Weights of a small GPT-style language model, trained from scratch on English Wikipedia: rotary positions.
Each number is 500 + 25 x the weight over its row's rms, rounded and kept within 0 to 999. Layers, rows and columns count from 0. Numbers have three digits each. The size before them is the row's rms in percent of the matrix's.

# layer 2 MLP down, 64x192, rms 0.153, rows 0-63, columns 0-95
104:493479499467460547512524489479505493480499465482449477457464505504527543495536517501473506491524511511487535489486485486526527476500527442479512500484508464458495506509483515500502543502520503465479514514525505497501448514497468491515493513468558528483547460450500498521532488509525542458
100:494504523535476499494530502507513478479518467471479506528458477480489536544531501470482457485490524511533500537500518499496496440492442507523472487506506477535547527514523537510534481534493502492510509533499468505488523503454503515517496454504463454495495498481493472514519517502489493461
098:509540514532497511506503474519468494488536502505518481475511456547482492500478524445458469506548502485493487476524469475510496487488503504524480493495490460466475522512464450487504513463513488468499483496502501542508474472525506503536498540495531466495510465484460542510523457513511462494
097:516455500530521486525500493519461501497504478521517515502520529456480507535519515543461504474452540516528530484527483501487527489494496499513484560469514456522493509496491507552521465471462528523500500467482503518487527459545483487563470518463532500487513477499493520529537465516504457471
099:516469453466487485496487464503525540477491461523490504520526490509536528537517441496509508456529482530482479492495514506492525497539477533545520509509526504535462487521486518523519498497459540489526488469518525494484514458530499534477502511506489472517498464509488524516468491526493521473
090:504536449501473466495500489481489486522485530533544543563503530530477475481517511456501474503510516474476508518474497508508521547506502498489531562490490449509494535525513504479528491453502539511536490530496511478525475514505504468512507535483509532506456519515493473563514516497495517517
102:480532517473511527474514492513439516513518487487495528487483520493471503505491552577454465508497547482546498502513470472509446495473491490489483519476458453548496470513481456492478463510462508526491490492481495499534497524510483514506534490500516470507513476513505460508507494528466510508
099:486503512477465501464523455522482532498423522492520460506477497491506507535502467528526506488551517522503526516521512517476516542509536501505468516497453501462490528508516434502472510530512497512529529511451470502495510496507491485524491535457490471509505528514486532481507498506501501459
101:532509563504509529458508506477516496513476505480490543468483517537512467471510495465499497488467528591498491502481500509563488503454520494459522498492440531491519504447489549482483475512516515432482520487470493467510509491493495515530519495501510519485450466500517514486505501478474518548
096:519447514467518543473439496482517525497486507444481531477539520536506499506508495519481472530530513499518481530497535491460544479466531511509479492487523499490522507488522479447517495498540489509562461505450511470515481459485503504505513522488491491474507522529476509449563492510484481466
094:520511487529467517513485512519494469487552544542501490490531470500527494520490520483516477493488516441489479511500542474504489488494475520504522461517456485562519496519490461481461445512458492525467470484496487486492500515497512513534467458528491548529507485526473494551454532512480473522
104:479543503521557537488511481488514467491492503537495485446544524483512479497482473539481459488513461516468513489494503479518493447507495565516469515463517522460489481505500524498466488535485512522514424469489472498490492486492507539533514468503483518522496494515502509507509501494486486517
094:492516482455525518538482507468500491494480531498514484502486435504524508516491477537532513454510497440509497492533481494539491488505493467467525480461514524500486482504490496515495483489490521526486469512540494501514501511483517521485499491486547524494532505526513535534536504506415517483
100:507471484473500487531535541471453492476529476471513524478483500484475539456540507503542484471500487482495536483519498457517514495537469531511500477503496501506479487445478520497504498493517520464510514485484517484478414519539512508525518482502515516520506513516490447505511511530496526494
095:484478484498520535508489517510541515545478463472476492511512500505537489487528517534494461564493475524529471489463481478504503472476503470505469525507533553480504474497520488439486524481470504473498492471541500497478507552504496478476516496477475501543527514473553518465519505489495540533
091:541467530478456542520503532473540473472499476476462482508487497474485515511513517504507497473508482485506520463492501547476520468471526491526458475532516508476479479480514453476526508520508473475508525516452540485509548483512465529503483521523439431512502476503528497514516492510491482528
096:489557529499495492524499510464511539563480533484478490539516525507507534468490526487535478470474455472558509522484506477484556519492496538493551490485456481527472478467482497480507505566498512503491464465454523517554490490490501542482508502537473519524502491495555519491498503501509473523
094:471532500506490507540475467470513495457470506471437484492501485515500526514524511489577479487532495464514483510506540508501503471506504486475470486465513529524539511506472448515492471547510549496468527494479498503521514481501539512493509453497464498497499521468473534509464506544490518462
111:528508510527517495475487495503481526470516531509589501485504471542481506490542502483514529531459560507476496524510505519486504517516528501474503508536526482460492539465478457526487519548487496449547515516446519473483501516514512516491469494501498502498498527473511482485487486528496539528
097:482491503500517515441492540521471485495501519484493489480507457535514522508474489491501450493472518536491487581521488483505507471479471499506456477476452488508479499476488495470477550525497528482515491538506498495516531468491512480441468497490536458511536502468476525527518484499492492508
096:529486479510488482530528488496495481537497500489476537503479483520511492491490470495512502515492519485516536527484492504511536513508472463527509519511466490514521519508557465470496522421508511495493529516496531483497528478458507500515497529488563533492473464511524492549496513512464445477
100:557459473525453457490510501490500532530506453521507504506477487544494500514498524490456509533524488476525467501491510510507516516492461501516511543486514551486478537522518527537558495508509461466513521537498481555503511538458520477507515478510527473477498501491509499473549517476452504515
112:516474492456482442515537507503513504523548507502496468473513490491485485496465543525506467515485473509506470467455478504566505500474518538504491522519516511469529451491550496501456465555450546495504506494531475526521526493469466515489499475507522495508484484529528459533484499511470505509
097:474541483510503508489532507508475472498490480521495507487498490508509450515474525484461488498436483473523483465477520486453522480555537521526550506469472502499504493514497531510491524536545506530442486541478480492460521475501464544520485503506483545495495458527437550496504498524486478545
099:504489498535498499509546510464490517503514529473505491499509507512507545510476497465525515477462509503502456482499488483521525479499489486453489514463476451474497535465525488512496529466522505466447527512498503494474501522496500492505459506486510565532511502513478466487472524522507497503
102:499561516473516524480516475514478523497514428519517503523509486533469496502478481495478465480481476521519528499535504513529485478493504496498504511513472440508506531565459541522494510456428472528547492498516499501479478527501450496485524502519502480523532489503508464490506456551498436514
093:478537502524528488510498497505527532458542485466511519506521465508502475485471475520529493484503522542428487470515502512507507533499503523516532506563464490462529493552527477523539499449507503548484525510496495502473496557526521485486469500538497528498457469469496528486509476491534468497
147:505509415519489500479511487512474504506541521542498495491475481499503486508470494499559494480478466489546478519488409486495516488504476506529478479506500522507432541546466509532493523509483492505531493530507530508497512490519523492450458448520522505530527516447453479489499498502517553491
093:464515497465512496461476495486511481534493522528503467502519535452520498514502512517506473515527520498544493455490478476517511509485515461520500489528513472484508511498507482555476523509520511478534459519450496479473471533549525483486523486492459506439532513470479527476482497491513509516
091:507519472499461522476513493501492512474460474507524480511474478445476445476485467512527513510466538489483458489476501541457479465518532493517502506524531535523446489513491504480512526487537470537507493493478503470529512514528522487517521571557480508495518524483495498513491537512514492488
095:456518457497494459527477450540486466467465507506505542461511506497513486493517506479522499510510510506504454463462490485554460485497448479486510504467467499482483491478507528507516485545494538536520491463514486501480555545496535513532499459508462500473497506480479476499485509501469456507
104:455535516500527502507496528501494503523491537474462459497486480495501480505553491520504486490474520528506524495462455469508504534490531514470493505528459505517511507451489532504502513527498515465533497460486523493492467501526501479522530485522478494453497496507530557496516456496489528483
101:457467525478548494473559469526435484493509545517494483494512528513471518512533518476514537515483521484540493477457502517532481476508484531492503444508484479531498493490514483501518474462465534503475503487515482539503478479483485487500546515540524474536500516505511463466468545516503545567
098:509530505513511509473489474505523479513514441503451480497556474540517527484479485489444508512494503499478502497498477462532473484450547495486528507480516484484472499482474530499540484501439501519488501480501462515462517467507521463496493451537463499537521468517508458504471507515487520486
091:489494524474509504480507494525501495499515507494485506497462483527514501525485536530482492471522502531500466481492498538468509508471525489489496478537511528482503481503553506496523481524503462490516562462505481457473554503487505505477490537511555533443442530527567487459498521481483475533
107:477522555538477533507497488456519487499513511491535466505507509542481503503493495476506450496529495503543488507522490505503525470465512511514535474495549509474520525546507525518503513481551491504446490530492514487562483558520515524519485465547515496519494483485527516502503456530544514519
094:467505484525488529551490501527472524495497492511495504476527500530494506481474534520468494457531503511565471501568497514517499525468456480495496488523526531511457478471484480499485503463493496516495424500525488492481491498503521540483480503508531475516504485498476516496513524512520485503
105:522513480463502474499491495522490483531509454514499486515464510530507469486499534500468497512487487520542489527471493490524454489524497494494541562529492531490472487492499471490486482497508538499508503533513467464479540490466488498503473473480510491488510510471519450524483494444526474515
107:469559504521490455500510512475512499499499524491472510527475512465483484535472485513528516545511525459491507483454486543509535471504503504502515455492463530515478500501492495507479530526503512468516504497479535558516533529498489518500502475512467512476448536477491489538515528492546497470
099:460535502505523516491528505534463535497485522529526482507511494492531455488492527546493517481530514502460521493495512534499526497518492497507477484492523490530527502532427539480524523483533494447512494523525488498484537476514516450477517513485534498554508482484511472499477527458525506514
100:475488540539510510529493546468485491484482514518498486498524502527484489487499494480496521496502498499545446517497518481532498531483522503490533496467477509422497504489466484491494507461512525490456514516518533523454516535493530481495504477490536467482476527486539465490570491467537496470
091:467542454499516497520492535514484529500491513538496522496510502432506483518485517559474498494546500502501452495498465524456527553515499510527510485484461470505456481500470553517472517508525524514467510490510524540489507547482482516510527485461507503529469500484496536477490482528497535475
099:442501491484503470465515516512523467508518497494516461501506500513483461463544509504465476475503460494533465481501503512489455485522500488525513496501521477534521518466531488514498517474498504506534499495478475494509525503482533475506535465550492516536510522535490472508519486460536525495
107:503559478495440506470480514450508507497496510505502533464485504501503500509479504489531501489479482534476487482485523446521432499492503491504496503515479541552469499472505461527487522498504517510498514512521465483509523540458512509499540452517437472453504524510492490475501487481543491552
102:492497474505438513480506446529531484512540465521513531488505518486481509476546470492479507495460512504494508493543486529509481472520509470462523499481488525547506479525545481491457481530500470518502485482553475446553530460434459490499483489514497524472491494517486543546531494527462554545
096:516463535494506508500527479491490508477497516487500551523514482536469534467482498504494527530539484479491503529488493479491539461485463484510518515491529475508542554475482454481441500489536466496505503503464503500487481455503510476522452499542475469524497497457514482517497530498478522503
099:539517477517520477502496541498487545481502504511513491500465501494504442499491475497496508506458477503475492540513467498488491510503475537494532477531498494508475516502498475468485506512483526514519488523479522473537537464529477536493492498499521486482519472549490489461506530490489553524
101:443515500507455496478489544487525539505487511534478495509527504498501531503554511499493494526523504508523486510511499525527490517458479509503513521514531533487532490508534515544471474541493482483458540497509459551483462530507551519512493448466481482482516513516475488484461509508456494484
108:462506516497502498489471575473519497526490508533487487511514515502502497530464520462539490492490472517479532505513532515464480517528477514531538514489493464504507532467429539505518462511478500509518499501511533497518493521481533498517510517559482523454511523519497497542538470472522469514
088:519530511524444511522498546469502553507507488561509483470485482498466490479477482484506530526502490495459514487456517473535487500478515472490553485487503488495502485502484523496506506500460525481471481476552533488480503482482538493501546541525500496457500471489486483482509559527524496493
102:488473461506502467530516497543444476535500493489522496470469498538510533473471518475534455508507510504486524508447516517493524516528508491488492539516482488541498494507497484468499508528492480507514509497481509445474527464506445545468514484490532485467460435510444492524507513543515497500
098:507503539540473489479516502477549485501526513490502531497464497500492533484495531505457475483494524520513511502513492538497494509514506515492510497488466449525505452494502563514489489489493432490502465471492459515542474463512488509455477483473544534486468439508487512442549486497503463502
100:499477490455540493481527496498501506516494528481458534484454489472476517458552501546455523492487484494517501475519526505477530532509500486493443548525504520486472491497540502515524551520454506507536535493480509504486500497462469481478506496493487532515464505479536520494443485494538490523
089:477507499515494513490501485545484488512486497490540505448513525486480534518469495504523474506553474499502468492496514461513501503493504516499502497503496488484503532507454488455466566543446512492511523476520527478530469472523555547531535477543490464537491520528569514497527487499494518472
095:535535518506504452501531497526519502475533510486516512510503520466508485465534463500498457528482467508452494481521503499515480499512482520489541430496459532491523470510513510449516489511505524525512481514491468483548500532474492503490521481486463476491405501483495535491506486483513501546
105:481493524474496488506471500519523445518494506479469462499466464522483471506527478510540532508502514468470511511498513535492495502510528515511449496512472502548526519538459502480473529509486506555513493488479539519550440529558469489449473481502492509498515533491543513470476442558520452503
097:544484535505497515486514522516489506523510556544483464465496497544518512494560515513492471509523515506513524518490474504428500439488513497492487506518487486526502501476517499527484459528477521496517510482482469494467520493477492501502521519517514524503481527504502504515508526489505504514
094:551475513513523523522519512457488490483479512529521471493478512553520548522521504502525526468462469488472549510505509475531512475447494456522499501487547499507502487528496487474510489533516528538465514524501499519474512471488538520493481528468506533522485455512533520519503528489519505502
096:458478471481510500551499507498506479499501525491517523482493466512500497486503509459490508507491481518499505528495487470459510466499506489484441464484500482486495541487499485486496474511496452494497503516494481542509493521506476466532478493499521501489514497503515517495524539480505537478
105:541471520499497510502509497483508465503491495453547488493545505493518507556491506519517462480481466502479485505534480465501515476511547500543482489536489507460503504514480458521523532479432496555500511483447523503464453492524478501498501496547525512504499496511536449459535462527485525516
117:494487515501454495541540523475503509513480513549534514470476522486484472551506472468527472448508471493523507523503507465484487494511492524531462477465505479516540508531502497524496510531524515492540502498509495504487499528500510508498507511508487527488484545496527492485486479504494474530
095:497490501506556487489534491505500486544502485490501486543467425530467513524493491481580492488495465512492483467424535492474518502529507520522470512464530503457508520511470501482511521503470552502484490506502503499451490468481527448491509514515476480530451516477510495512503519481480498514
094:461490535474493497520515499483485492560504490478486459501519498475520461520495454529514462495495491462516507469535496454492493524486447505476497547458517495501505465492538488511550522524513546477471458516500495495514476519496498494498487511499495488503515460523513557491487520560511516518
110:496458456506524509526493521504537475494525484474458468528478481525512494504502496479513478508491446449485503503469493494504494489504494573526483510505517457516479504474463461506522462493514462499554537534514545522501455505510469534538515507517500487497510546466500514516505480471508506470